python train.py --num_hidden_layers=20 --num_attention_heads=2 --learning_rate=0.00425 --lr_head=0.00763
Each number is 50 + 15 x the weight over its row's rms, rounded and kept within 0 to 99. Layers, rows and columns count from 0. The size before them is the row's rms in percent of the matrix's.

# q: layer 17 attention query, 64x64, rms 0.0593, rows 0-63, columns 0-63
# k: layer 17 attention key, 32x64, rms 0.0572, rows 0-31, columns 0-63
# v: layer 17 attention value, 32x64, rms 0.059, rows 0-2, columns 0-63
# o: layer 17 attention output (transposed), 64x64, rms 0.0723, rows 0-2,32-34, columns 0-63
q0 206:20 32 29 19 51 35 32 65 47 32 66 43 70 55 46 48 53 43 30 59 45 60 73 52 12 42 37 23 63 64 40 34 33 39 72 40 61 35 66 36 51 62 48 63 22 71 51 35 65 53 37 37 43 63 41 37 36 43 52 43 50 50 71 31
q32 259:20 29 34 36 51 22 35 71 41 33 69 36 65 49 53 48 50 27 32 49 55 45 64 33 13 43 40 21 70 48 38 36 42 26 64 38 53 34 61 38 47 64 41 52 20 67 51 43 52 47 49 46 27 71 46 32 45 48 46 33 45 47 73 43
k0 099:56 52 61 50 39 49 06 61 51 38 55 41 70 44 78 34 58 42 49 34 46 61 43 42 20 54 18 56 63 35 42 69 78 40 25 56 49 68 40 15 61 67 50 50 38 53 51 55 44 55 48 58 33 36 62 37 53 48 52 48 15 45 38 78
q1 145:26 28 41 46 37 46 43 73 45 32 63 41 79 31 52 44 44 42 34 52 44 46 64 28 38 43 37 20 67 64 49 34 28 42 64 35 50 40 60 50 48 48 30 49 34 58 70 36 27 37 39 34 38 67 35 36 43 41 50 43 46 48 90 13
q33 066:46 29 30 36 61 51 28 66 59 32 59 62 40 66 62 57 67 40 61 52 43 60 79 49 33 69 68 58 77 54 38 64 53 50 71 54 53 56 61 28 33 55 31 23 40 32 77 70 45 49 39 55 46 73 36 50 36 53 69 42 34 48 77 16
k1 094:21 61 54 47 54 32 52 39 59 64 49 42 47 35 46 37 46 68 54 61 02 45 46 59 43 47 31 48 51 38 49 51 30 65 53 74 68 53 68 81 55 52 64 60 44 93 27 34 41 74 52 41 67 70 58 26 71 49 43 36 55 58 52 50
q2 076:65 54 65 58 43 48 71 31 42 34 36 59 40 44 63 47 51 54 67 45 48 71 28 65 55 46 52 85 52 19 57 51 50 64 45 63 63 24 45 22 44 31 65 17 44 56 57 44 57 46 67 44 68 37 51 49 54 35 65 87 49 42 44 90
q34 055:51 46 46 70 34 55 38 34 39 33 35 38 68 40 21 67 51 64 60 34 59 55 29 34 68 35 56 93 61 45 58 43 43 20 48 48 51 15 36 48 62 39 62 43 62 49 45 31 52 48 43 52 63 39 61 39 56 44 20 70 41 52 43 88
k2 070:45 56 59 67 60 56 58 66 41 42 36 34 65 54 30 46 40 42 34 72 62 46 74 33 53 59 54 26 23 44 58 55 42 61 47 58 05 33 70 54 43 60 39 76 48 45 36 44 72 21 52 47 52 48 49 61 14 60 42 18 63 57 39 34
q3 094:52 70 38 57 67 57 66 51 39 56 20 36 29 51 56 60 62 79 86 57 32 55 47 73 70 62 57 67 40 33 58 58 57 75 41 60 36 53 58 45 49 39 73 41 43 25 27 68 45 63 50 70 73 52 53 55 55 53 43 62 59 73 33 83
q35 098:63 68 43 61 60 68 56 33 56 58 24 42 36 57 61 59 57 72 84 56 27 36 52 65 64 53 57 66 43 54 74 61 54 77 36 58 41 53 45 38 61 31 77 32 40 34 24 55 45 55 47 83 63 43 61 58 69 64 47 53 58 76 29 76
k3 105:59 62 36 57 47 51 78 60 44 53 40 33 33 39 79 58 67 75 56 49 48 23 53 40 57 45 50 80 31 55 61 36 56 71 45 36 73 74 49 56 72 47 39 28 55 49 26 55 45 57 58 71 86 24 64 67 44 50 55 59 44 80 38 45
q4 244:23 36 45 30 45 25 26 73 45 32 62 40 79 44 54 51 51 41 34 47 56 46 65 30 24 29 31 22 73 68 46 33 38 42 58 38 55 34 66 42 54 65 44 47 23 70 50 38 54 43 31 46 38 69 53 36 49 45 61 40 46 48 82 35
q36 229:82 71 61 60 57 75 70 31 64 61 34 66 31 63 49 48 51 70 70 54 44 50 34 66 71 60 55 83 29 41 62 67 66 80 38 59 43 67 33 50 54 37 67 49 72 29 41 56 52 56 56 59 75 34 54 68 66 50 57 62 56 53 28 56
k4 088:28 49 62 41 20 37 27 33 80 43 44 46 69 51 49 38 44 42 51 45 30 34 58 25 32 65 49 34 76 43 45 55 53 43 68 62 64 39 50 50 64 58 30 48 60 68 55 63 33 63 62 37 52 77 90 58 69 41 30 30 34 64 38 43
q5 107:31 42 51 23 31 48 21 55 41 74 58 28 52 49 54 62 60 30 52 39 62 53 29 29 58 29 47 32 52 77 47 27 50 29 53 44 62 51 43 58 67 72 48 48 53 55 57 77 69 15 20 43 35 55 61 50 44 54 60 40 40 62 83 50
q37 170:77 65 54 72 52 69 61 28 56 77 33 63 35 56 47 54 51 63 63 45 56 73 40 61 79 51 54 85 33 61 60 55 48 57 35 71 36 62 36 66 51 38 55 51 83 43 35 67 33 59 56 56 71 22 66 60 64 48 57 56 59 52 30 74
k5 085:51 19 62 38 57 37 32 60 67 58 49 54 79 57 47 68 58 60 38 65 49 74 89 41 47 44 33 42 54 45 58 51 25 36 51 67 53 27 71 40 19 38 59 44 12 66 49 42 31 46 33 56 50 46 32 58 35 71 47 49 46 32 34 39
q6 094:27 44 39 50 39 37 38 58 45 39 72 54 76 39 58 58 43 51 31 29 57 34 87 15 48 57 45 36 67 70 47 41 20 10 62 45 47 42 42 36 45 49 46 31 42 47 71 49 42 44 46 62 29 55 32 49 50 50 60 56 30 56 85 39
q38 057:40 54 16 53 35 21 28 57 39 43 59 36 67 37 54 55 48 61 37 47 56 49 57 27 18 67 60 55 68 72 34 60 45 29 83 40 71 47 58 55 43 48 53 41 31 40 49 77 32 27 47 73 59 74 47 35 55 51 46 69 40 44 75 61
k6 073:32 35 38 43 48 51 43 37 39 32 46 49 65 43 69 57 40 42 49 40 53 69 45 49 52 42 33 52 66 91 60 24 35 19 62 72 58 33 59 44 31 37 35 32 42 68 67 51 18 82 31 15 44 58 43 41 39 38 67 58 48 41 49 44
q7 063:58 45 19 35 47 56 30 63 66 54 21 41 71 24 39 72 39 35 11 65 66 76 55 59 49 33 65 46 67 50 76 39 56 48 64 78 23 53 39 62 68 37 73 53 55 59 51 40 52 28 49 50 65 53 28 43 59 58 44 46 44 58 46 59
q39 070:38 43 23 46 43 25 52 64 41 59 31 47 77 39 46 70 34 38 11 57 67 63 63 50 27 31 68 27 75 54 76 26 58 27 44 60 30 48 34 57 52 61 59 43 46 56 42 40 35 31 60 54 36 58 30 38 60 57 38 45 56 64 69 64
k7 094:40 35 21 63 57 33 42 53 21 39 67 55 66 63 50 55 30 28 40 39 40 76 58 44 46 46 53 38 60 49 61 47 43 30 35 79 45 09 47 60 24 33 65 41 29 44 55 25 55 55 36 34 27 58 35 56 45 44 46 63 19 39 49 37
q8 112:55 18 38 43 60 34 22 64 56 25 50 59 47 56 48 62 53 62 37 47 41 74 74 21 34 47 38 39 75 78 62 30 56 26 39 57 57 58 71 53 26 49 58 34 24 58 48 45 38 25 38 49 35 49 48 21 66 66 65 58 49 59 63 45
q40 082:52 43 54 62 42 47 49 33 53 48 54 83 33 73 44 67 58 56 40 38 47 89 38 29 46 60 59 55 69 41 55 59 71 50 16 51 46 68 56 83 34 35 73 58 46 43 50 46 27 40 43 60 53 27 33 47 53 90 49 55 65 68 39 62
k8 088:43 60 29 83 46 68 61 61 40 45 66 74 78 50 59 73 31 73 38 43 39 51 44 67 69 75 57 66 63 46 66 65 72 63 50 41 39 43 57 49 44 60 29 22 26 60 71 47 27 48 58 42 45 43 56 39 44 33 23 55 41 62 53 26
q9 081:40 51 47 70 49 47 57 57 46 40 55 52 67 51 29 25 09 53 79 36 56 57 34 31 64 30 23 58 65 50 45 30 35 34 36 68 17 40 42 38 27 48 50 70 35 49 68 29 48 38 63 56 21 33 50 55 46 62 76 51 52 54 63 53
q41 079:41 59 68 68 54 54 41 60 55 35 57 40 80 44 37 33 33 57 55 27 52 59 33 47 64 38 32 54 71 51 52 24 30 47 49 76 34 37 45 32 25 53 52 86 52 66 67 23 57 34 51 59 19 39 46 49 33 71 81 44 45 50 64 52
k9 101:32 20 53 77 58 43 38 64 70 66 67 57 57 82 37 66 45 69 55 34 64 53 61 47 57 61 35 66 61 73 50 60 40 49 48 80 43 50 32 25 15 26 43 54 38 63 52 51 27 54 45 65 52 62 32 45 52 53 31 52 32 66 60 77
q10 078:65 45 45 50 35 45 43 52 36 59 61 43 47 35 57 30 71 53 34 46 46 42 29 55 33 48 72 50 60 24 35 41 44 35 50 24 36 32 39 51 28 32 66 40 31 68 45 29 47 55 78 47 41 87 59 83 23 63 38 51 44 47 74 26
q42 076:58 56 44 63 38 51 39 65 56 49 53 24 37 22 58 33 71 54 51 40 47 51 46 61 45 51 71 43 69 42 55 20 45 49 46 27 35 23 38 45 30 28 76 61 41 77 52 43 48 50 69 51 56 77 61 79 39 64 44 61 45 42 53 05
k10 108:35 43 51 75 15 55 51 53 48 48 77 51 48 24 56 26 27 30 54 42 51 60 42 50 29 43 53 45 60 29 48 46 45 43 59 56 73 49 62 70 53 87 74 60 38 60 43 38 26 40 53 56 73 78 43 51 27 77 45 58 73 52 45 39
q11 085:43 52 63 44 51 41 78 52 27 59 65 29 34 51 56 61 46 10 38 42 63 58 53 64 50 42 45 57 53 25 23 43 43 24 58 62 28 82 43 49 22 51 43 62 51 28 51 27 59 29 81 33 59 35 27 45 29 58 46 41 63 47 49 46
q43 070:49 40 67 48 76 60 52 53 37 82 51 52 22 52 64 55 42 26 60 56 65 37 56 54 43 30 36 59 70 44 22 38 48 35 45 65 24 79 27 43 35 50 66 48 58 08 39 43 63 32 72 42 56 53 25 45 28 62 61 60 50 54 52 47
k11 093:50 42 54 62 50 53 64 61 05 63 40 59 55 57 51 18 71 56 59 50 55 53 32 99 40 56 68 52 50 50 39 85 56 57 38 54 43 50 28 44 28 52 43 40 60 41 52 56 59 79 72 49 43 43 30 38 56 60 50 46 29 33 68 58
q12 080:64 46 34 82 46 65 45 37 72 55 56 73 51 56 39 60 60 61 61 27 66 67 41 33 60 50 50 64 51 81 71 44 45 49 35 30 24 30 32 49 44 61 58 38 72 43 34 58 59 61 64 45 47 71 77 31 53 56 62 83 41 73 69 64
q44 079:74 36 21 62 50 63 46 46 67 44 60 73 59 49 49 75 52 54 60 22 62 53 37 19 45 59 44 53 67 77 62 48 50 37 43 39 40 32 49 33 39 72 56 37 53 35 45 48 76 53 76 48 48 68 71 21 62 51 66 79 43 70 73 52
k12 106:43 41 29 76 46 45 39 51 80 62 37 54 41 74 30 35 46 71 56 42 63 77 56 35 46 44 51 56 73 80 52 38 42 43 48 55 55 18 75 69 51 62 57 23 56 63 63 59 62 56 56 64 58 54 79 32 65 51 57 56 27 57 78 37
q13 078:60 53 60 82 33 31 26 41 33 58 26 39 51 74 38 42 35 42 28 53 81 43 60 34 31 46 43 13 62 47 47 36 44 45 23 54 54 45 48 65 77 55 71 52 56 47 43 61 38 52 59 64 27 78 48 46 70 47 30 66 60 42 56 66
q45 078:52 43 49 65 42 41 39 29 33 67 21 26 48 53 56 42 27 20 47 64 79 49 59 50 27 39 41 22 32 41 32 25 67 39 38 43 72 45 54 54 65 46 60 41 42 42 24 55 32 74 50 56 62 60 69 50 76 58 32 64 56 23 52 50
k13 104:53 55 60 53 46 43 65 34 32 62 60 63 50 23 66 53 55 69 56 52 51 36 88 47 43 26 22 24 74 34 31 39 45 40 48 50 37 47 46 45 53 39 62 51 14 30 57 47 49 62 55 29 69 80 68 26 62 57 42 37 34 26 42 45
q14 077:35 37 72 24 64 61 54 57 34 27 47 56 36 49 58 74 45 38 48 46 27 58 45 31 30 63 28 41 45 43 24 56 52 51 41 64 52 76 66 44 38 58 44 46 30 72 72 44 81 25 70 62 57 68 34 78 41 44 39 51 73 52 34 37
q46 081:43 31 61 38 54 72 34 58 46 23 43 39 39 10 51 71 60 39 53 46 25 54 46 22 34 47 20 37 38 47 43 50 58 52 57 52 65 69 63 34 61 49 40 37 39 58 67 46 84 33 62 53 76 83 48 67 39 38 40 59 66 61 45 42
k14 101:56 38 51 45 46 57 33 47 59 32 54 55 48 43 66 65 22 35 56 62 43 50 63 46 62 42 44 60 54 48 44 80 82 36 28 64 61 49 88 29 33 32 23 15 46 67 59 45 84 45 79 52 61 32 61 68 41 42 52 43 63 42 50 49
q15 084:42 57 63 76 56 45 61 44 78 35 57 26 77 63 50 46 28 39 46 49 30 52 69 46 51 62 63 65 62 89 60 52 59 21 50 43 63 49 66 75 61 70 61 56 70 54 60 66 61 55 59 76 54 83 80 31 58 44 56 49 44 52 52 45
q47 078:49 63 64 64 47 42 78 48 65 47 44 35 62 74 52 42 26 56 34 41 45 63 57 39 61 60 64 79 51 85 46 45 60 24 59 48 72 47 59 74 62 65 67 47 65 59 56 75 64 66 55 71 62 51 87 12 50 40 38 48 48 52 47 46
k15 091:74 50 62 73 60 47 56 72 65 40 71 40 62 28 42 48 48 54 55 42 39 64 60 35 56 68 57 70 23 49 66 34 16 49 39 43 78 37 72 32 40 18 50 70 63 51 29 32 51 41 56 49 55 68 67 34 71 41 56 48 45 76 47 33
q16 079:58 68 33 47 78 74 53 20 54 66 40 48 30 30 50 60 47 48 21 41 59 51 39 70 36 61 37 33 46 67 50 82 33 61 54 36 69 67 14 43 48 41 67 64 52 35 39 49 46 41 40 17 47 39 59 48 19 55 60 47 65 43 54 41
q48 083:58 58 32 46 68 57 55 34 34 64 41 38 41 51 39 65 29 27 14 56 68 41 55 72 31 49 35 39 57 60 44 75 54 56 55 25 53 74 36 41 19 49 39 55 38 41 36 37 42 47 51 24 25 44 61 45 14 54 36 28 65 44 57 67
k16 108:84 72 59 45 56 64 90 50 45 80 47 69 25 47 79 29 31 39 47 44 46 51 34 57 59 44 49 35 38 32 42 56 46 78 70 37 34 70 46 60 41 45 45 61 62 70 64 40 51 40 60 60 48 42 29 31 54 28 40 62 29 51 35 52
q17 085:57 58 29 54 28 32 63 45 39 72 69 60 22 35 60 42 42 54 52 35 49 35 55 29 66 71 49 60 43 44 62 48 57 86 47 60 79 50 32 40 51 40 61 38 40 43 74 80 58 62 55 77 48 42 74 38 51 74 48 64 67 80 56 54
q49 077:68 47 17 68 21 42 58 53 55 76 77 52 30 33 54 34 36 39 39 45 51 28 47 37 60 69 58 68 29 50 57 43 71 69 57 52 70 63 30 39 53 48 50 41 33 48 66 66 48 64 48 71 55 56 80 34 36 77 50 57 72 59 68 35
k17 121:55 69 22 78 83 51 57 40 62 60 40 40 45 38 43 56 31 53 67 44 73 60 30 44 49 47 40 59 26 50 55 58 38 63 57 22 35 53 28 46 60 67 45 23 71 28 60 48 37 26 80 60 45 45 53 64 37 37 64 36 51 76 69 50
q18 086:53 60 32 42 18 43 52 58 50 39 46 49 33 55 59 53 74 31 44 47 68 61 53 49 60 71 41 67 46 58 06 40 40 48 91 62 65 67 56 52 35 42 75 46 60 67 57 42 55 50 75 47 58 55 45 50 44 42 39 24 44 44 72 90
q50 081:43 69 36 25 35 30 48 71 57 34 50 35 42 54 43 72 70 43 55 54 75 35 45 39 36 83 32 74 50 65 18 36 61 46 81 64 58 65 64 53 42 43 74 57 62 71 46 46 59 53 71 50 38 71 44 46 52 33 47 30 50 35 66 68
k18 101:72 48 36 65 64 36 69 73 53 45 40 37 43 48 52 67 34 39 37 71 45 41 38 43 49 82 06 62 43 42 73 35 72 52 29 64 59 46 24 73 59 47 36 67 39 49 38 66 61 57 48 43 56 81 60 47 48 37 47 19 61 41 54 60
q19 068:36 31 58 32 63 48 45 53 31 52 45 63 59 29 29 51 48 45 31 30 51 66 34 62 59 52 41 45 61 73 48 53 80 65 47 43 22 63 49 41 60 58 67 57 67 77 78 57 44 74 08 62 66 27 50 37 58 67 31 59 28 45 43 40
q51 071:59 43 67 39 67 52 57 55 34 40 39 66 59 23 40 32 58 49 43 22 48 52 48 70 53 57 46 52 62 70 62 57 81 65 51 52 43 73 46 46 62 56 79 75 69 56 69 46 36 82 21 80 74 45 51 41 61 60 19 55 53 36 44 62
k19 096:37 53 33 93 55 64 45 57 41 40 73 17 61 47 40 42 75 56 25 31 66 52 39 77 54 61 37 30 42 48 52 58 42 67 61 40 42 67 36 52 58 48 57 61 68 52 49 35 47 68 65 84 52 41 71 48 51 25 26 64 48 37 45 35
q20 083:76 60 43 26 37 31 79 56 44 56 68 63 50 55 58 30 48 25 46 52 51 44 74 58 49 33 41 61 51 59 64 42 66 50 25 40 40 38 56 33 29 76 41 38 15 48 64 35 56 34 51 32 57 46 10 65 58 64 41 52 42 36 23 45
q52 069:55 64 47 28 46 38 79 63 34 48 64 64 63 66 42 38 36 27 44 47 68 53 56 60 42 41 50 71 50 35 68 52 57 46 33 41 26 48 63 40 24 75 47 38 16 34 42 33 58 32 63 56 61 57 20 76 76 60 51 47 40 27 26 37
k20 103:69 41 60 31 37 24 67 46 53 48 60 76 72 48 28 30 56 32 76 75 49 63 49 53 40 18 25 58 56 39 49 46 37 49 43 34 33 47 68 42 28 56 50 50 21 36 39 47 72 48 49 59 41 75 35 74 41 51 55 61 46 55 81 37
q21 075:52 59 67 61 35 59 80 69 35 61 42 38 71 65 40 35 57 56 73 63 55 62 92 49 64 83 48 29 41 35 33 66 49 71 52 45 35 61 40 55 58 50 58 45 47 72 42 38 59 36 34 38 59 58 72 62 38 43 62 59 40 60 80 25
q53 089:50 58 55 44 15 56 69 58 39 62 64 47 67 62 38 41 54 29 66 65 59 70 85 41 34 77 43 46 51 40 26 51 50 39 58 32 52 55 39 44 48 43 48 29 39 64 57 29 71 31 35 27 72 56 47 55 44 44 77 47 30 48 68 13
k21 104:62 37 49 60 83 65 22 52 27 42 46 48 71 65 36 33 34 23 55 26 41 45 69 33 53 48 55 47 47 28 29 38 66 57 80 44 34 40 50 53 21 45 44 37 62 49 49 50 92 34 44 35 31 35 57 56 42 53 34 38 55 41 63 64
q22 081:64 43 73 43 83 55 51 47 64 54 27 43 39 32 56 44 74 71 65 61 55 60 52 29 66 65 66 48 20 47 63 63 51 50 37 76 38 53 39 59 39 68 32 49 45 87 58 71 58 69 43 51 71 52 70 58 40 80 64 37 62 59 29 60
q54 078:61 40 67 40 72 62 51 26 61 68 48 57 41 30 56 50 73 54 80 44 52 68 58 30 64 53 64 58 19 46 75 71 57 59 46 72 44 32 40 51 54 70 41 45 47 74 58 71 49 83 26 67 68 47 52 55 39 77 65 34 55 65 35 54
k22 109:27 50 70 50 54 46 34 38 83 40 69 69 48 24 53 46 54 43 69 60 48 37 30 43 32 45 15 53 12 65 59 67 54 45 66 39 63 66 53 52 55 48 59 13 59 64 40 60 46 60 21 69 40 53 41 54 49 51 50 33 73 37 35 53
q23 087:68 26 38 53 55 82 41 60 58 60 53 41 26 09 53 52 64 63 48 41 61 48 64 46 54 68 47 67 19 47 49 60 58 60 38 70 46 57 52 81 55 28 67 49 73 39 36 38 39 54 38 55 34 41 59 62 70 39 71 46 36 66 23 72
q55 079:57 02 39 34 69 64 52 70 58 46 54 34 44 16 40 52 44 55 61 62 67 54 46 47 66 72 35 56 31 42 50 50 26 32 43 70 38 58 65 76 49 42 73 58 62 52 51 31 33 38 49 44 43 28 50 52 70 36 66 63 35 62 31 75
k23 107:65 72 48 42 64 58 79 53 41 56 31 75 51 38 45 75 44 43 40 72 08 61 40 34 89 52 53 62 72 38 40 52 39 67 62 61 62 37 53 20 60 45 63 45 69 71 81 44 36 52 46 57 39 50 56 62 51 56 58 69 49 46 47 64
q24 077:22 68 29 37 55 53 15 68 63 40 49 30 50 38 46 30 32 40 60 71 55 31 48 57 41 46 47 27 41 44 42 69 70 39 60 45 34 43 53 44 47 34 27 59 48 39 52 18 69 59 55 52 47 64 58 29 35 50 55 35 28 32 42 09
q56 081:42 49 26 44 41 66 13 53 60 43 42 21 53 28 45 21 22 42 67 58 73 36 59 58 49 33 57 26 36 44 35 65 58 58 45 41 25 37 66 56 56 43 29 50 65 35 57 35 71 56 56 37 59 46 54 43 37 62 38 31 17 42 37 30
k24 102:48 43 37 46 56 56 53 49 57 62 43 20 77 49 49 33 39 62 73 36 56 55 43 32 28 39 29 37 70 20 62 79 45 33 64 96 29 28 50 54 59 36 60 74 45 44 38 33 50 52 30 46 38 57 59 61 55 50 35 71 34 35 48 43
q25 074:68 53 39 37 48 50 59 46 51 42 44 80 48 44 21 45 42 51 72 27 49 61 47 43 59 41 69 54 43 34 42 68 23 73 31 37 37 61 40 63 76 23 53 36 36 62 15 48 38 56 52 40 52 62 26 34 20 46 43 60 57 83 66 55
q57 077:63 61 68 33 41 52 63 41 54 39 48 80 52 28 43 53 66 45 85 25 36 56 44 36 74 27 61 51 48 47 54 56 22 62 28 35 50 58 41 63 68 20 70 45 43 81 29 58 40 72 50 45 52 45 23 37 39 51 49 58 52 76 62 40
k25 096:70 53 28 51 37 40 35 49 66 40 42 60 55 45 60 49 53 66 64 58 56 38 50 25 47 63 43 47 20 78 59 64 29 53 66 50 56 15 64 45 61 49 67 59 43 55 38 52 73 54 60 85 39 45 44 44 15 51 59 16 79 57 55 70
q26 083:40 29 37 64 31 14 59 10 26 39 50 51 42 42 50 50 40 49 30 30 34 85 56 71 45 46 53 55 39 68 48 41 34 41 41 31 67 41 71 60 44 70 46 66 60 59 42 58 61 52 78 43 26 46 53 46 46 57 68 38 46 76 58 35
q58 074:45 30 37 72 45 32 56 16 66 43 41 41 30 46 41 43 51 76 47 39 25 72 55 70 47 59 67 65 32 58 73 50 42 52 39 52 65 47 68 69 59 53 46 66 53 38 24 58 66 50 54 30 35 42 76 56 54 51 65 29 45 95 46 43
k26 103:37 42 42 58 50 59 39 08 67 28 56 61 40 56 37 46 52 65 56 36 19 51 69 73 61 56 74 43 57 29 76 41 48 27 54 60 54 54 64 50 61 66 67 60 37 51 35 45 22 54 34 41 47 89 40 36 28 55 39 43 28 67 61 49
q27 070:75 60 34 67 67 54 34 83 53 53 40 60 82 56 41 51 44 59 44 35 62 57 36 67 47 29 58 56 17 50 52 87 49 33 49 46 70 41 37 56 80 54 68 55 35 43 61 21 35 49 44 51 60 24 62 42 38 47 46 38 61 58 80 54
q59 075:73 46 38 65 51 52 55 79 30 45 39 42 63 48 47 55 54 58 48 35 63 39 33 68 44 28 51 54 11 58 54 95 54 39 42 41 79 27 55 52 79 66 75 70 38 48 54 30 36 51 54 69 51 48 54 48 59 42 43 35 44 60 80 55
k27 110:67 66 57 36 57 49 35 36 38 37 55 55 28 41 40 37 36 57 40 48 47 51 54 70 41 53 56 54 71 41 66 41 42 42 37 52 34 03 46 69 50 02 59 45 53 30 74 44 21 38 62 52 64 44 45 54 58 51 22 82 51 42 63 60
q28 078:35 52 63 43 44 49 56 71 38 43 19 51 31 26 50 42 65 52 42 55 52 69 27 54 70 38 71 60 30 68 47 25 54 56 64 51 78 44 12 42 65 72 11 50 66 40 52 60 39 75 64 37 59 49 51 54 37 35 64 56 51 41 29 50
q60 084:43 59 67 56 52 56 67 55 51 48 31 49 29 31 42 36 57 36 55 51 54 44 52 41 64 40 87 28 37 47 41 30 64 54 45 50 62 52 00 52 69 69 10 60 77 37 52 38 50 64 63 49 35 71 43 60 31 39 63 49 39 53 45 33
k28 111:75 52 59 44 16 73 48 23 69 60 66 34 73 34 47 65 26 51 44 58 47 52 32 48 71 56 51 41 25 61 11 62 55 45 40 46 40 61 49 36 18 58 53 63 72 50 57 87 45 64 61 52 70 46 49 53 52 32 51 35 56 39 54 50
q29 084:27 42 66 47 20 63 51 44 38 22 57 32 66 36 38 50 51 26 50 55 49 55 24 32 50 45 29 77 54 47 68 70 78 36 73 37 40 32 72 47 55 48 34 39 53 58 46 37 43 81 70 31 26 50 51 63 50 58 45 43 41 51 19 47
q61 076:40 31 54 27 34 60 52 58 53 18 43 38 53 56 63 51 56 26 65 57 47 59 49 28 64 78 29 70 66 64 48 75 86 31 73 38 53 57 71 31 56 50 28 33 25 56 58 42 40 71 65 36 28 35 59 53 39 55 53 68 45 41 42 42
k29 092:50 35 57 47 61 39 59 68 52 36 51 61 69 36 42 49 71 67 69 57 47 69 38 45 50 54 09 60 36 38 46 60 65 19 51 43 50 57 53 99 43 52 08 44 53 39 47 42 57 44 41 48 46 41 45 61 25 25 22 42 57 57 47 51
q30 072:36 30 38 52 40 57 81 58 49 71 65 66 68 60 13 55 48 25 39 58 41 57 54 43 51 56 52 49 71 45 53 55 50 36 48 45 67 40 81 33 32 51 36 54 66 51 61 45 55 27 33 73 28 73 31 48 58 53 32 26 14 62 42 62
q62 075:49 23 45 73 57 74 68 54 66 68 60 77 53 57 19 45 41 38 74 75 39 56 45 39 64 52 45 48 66 57 59 56 54 56 40 36 76 42 72 37 34 50 41 40 69 45 59 53 53 31 34 84 36 72 38 43 66 43 20 34 39 68 42 57
k30 110:35 25 42 57 38 67 37 50 80 37 59 35 64 44 53 49 32 49 68 58 46 43 54 52 60 56 32 42 40 78 73 50 33 42 56 41 44 31 52 58 37 52 26 72 41 24 81 27 47 51 41 48 58 90 32 32 66 60 44 72 36 55 75 56
q31 079:40 44 61 13 45 23 64 71 49 64 80 40 07 66 70 47 56 36 55 70 48 53 34 59 25 82 33 49 55 38 54 65 70 34 32 55 65 32 44 52 46 54 36 49 35 45 52 38 52 46 40 59 50 74 51 28 35 42 47 58 47 53 68 65
q63 079:30 64 56 21 39 28 60 80 44 60 83 35 14 63 61 47 47 48 67 76 54 71 30 57 36 62 45 43 39 20 41 78 53 38 43 46 55 40 39 57 48 66 41 44 26 53 44 52 39 28 37 57 66 60 54 38 47 36 28 58 58 55 63 56
k31 106:48 50 58 41 44 46 49 66 33 55 44 12 38 47 60 58 42 69 49 44 44 34 26 40 57 64 50 55 50 33 32 42 39 38 55 59 87 52 59 25 55 32 72 52 18 70 65 50 52 64 29 33 31 44 40 38 67 64 08 53 29 45 62 47
v0 111:46 60 49 66 22 38 54 82 69 60 49 40 46 22 34 76 47 69 39 71 36 75 29 72 48 49 56 69 52 46 33 80 52 52 32 69 47 41 51 46 65 63 42 63 35 40 35 59 15 76 35 48 52 54 46 75 41 47 56 63 48 37 61 43
o0 110:41 57 48 31 45 25 43 74 52 38 74 59 30 35 55 51 49 44 28 45 51 43 30 53 61 25 67 58 49 49 44 17 86 34 30 41 41 31 54 40 35 73 33 57 34 40 61 48 41 48 49 55 43 42 29 34 69 25 29 51 52 64 28 23
o32 107:39 49 63 39 44 35 25 76 79 30 57 59 42 43 41 24 45 36 40 39 34 45 43 63 67 47 77 62 49 51 55 01 59 56 58 60 42 27 50 53 29 65 60 66 64 44 43 49 32 49 65 64 36 43 18 55 55 47 32 65 28 62 41 41
v1 092:31 64 51 70 25 60 58 38 49 51 82 29 91 36 66 76 57 56 78 43 49 47 55 48 61 46 46 65 65 31 47 74 47 43 40 52 75 60 73 63 28 76 63 39 62 54 54 51 35 46 45 43 35 51 39 46 26 69 24 43 37 44 42 53
o1 092:49 25 48 55 38 04 52 54 33 26 20 34 21 54 69 60 59 59 69 54 34 36 65 46 64 70 57 45 55 46 66 35 57 59 61 72 51 48 43 52 62 43 32 24 51 68 65 47 63 61 61 47 19 35 54 22 43 43 38 46 59 70 53 44
o33 103:41 26 43 74 44 31 50 58 24 25 53 34 19 37 60 43 61 41 77 50 37 70 51 44 33 55 71 72 57 59 67 51 68 31 50 39 50 43 40 42 57 50 22 32 29 58 53 67 58 50 65 75 29 46 35 37 32 49 42 66 78 58 71 56
v2 106:64 28 52 53 61 37 28 48 57 65 64 28 34 34 31 16 27 56 40 71 15 54 51 49 55 51 41 37 64 76 64 56 19 51 68 49 78 55 26 47 55 34 72 26 43 47 22 42 57 49 56 54 39 43 65 55 49 57 47 63 58 58 67 58
o2 106:45 45 52 37 44 80 62 54 38 49 67 42 39 67 64 51 27 37 26 37 26 65 62 60 40 63 77 49 29 40 43 51 31 30 36 39 53 49 49 40 66 39 71 49 40 57 60 20 49 25 29 47 73 50 59 51 66 96 40 41 56 48 30 46
o34 102:45 65 64 31 65 62 69 56 50 35 43 36 77 40 43 52 37 34 50 38 36 60 44 77 47 44 87 34 41 58 53 73 29 15 64 55 60 41 56 41 28 70 37 55 49 65 45 35 45 48 40 71 58 54 69 57 72 68 74 56 32 50 18 49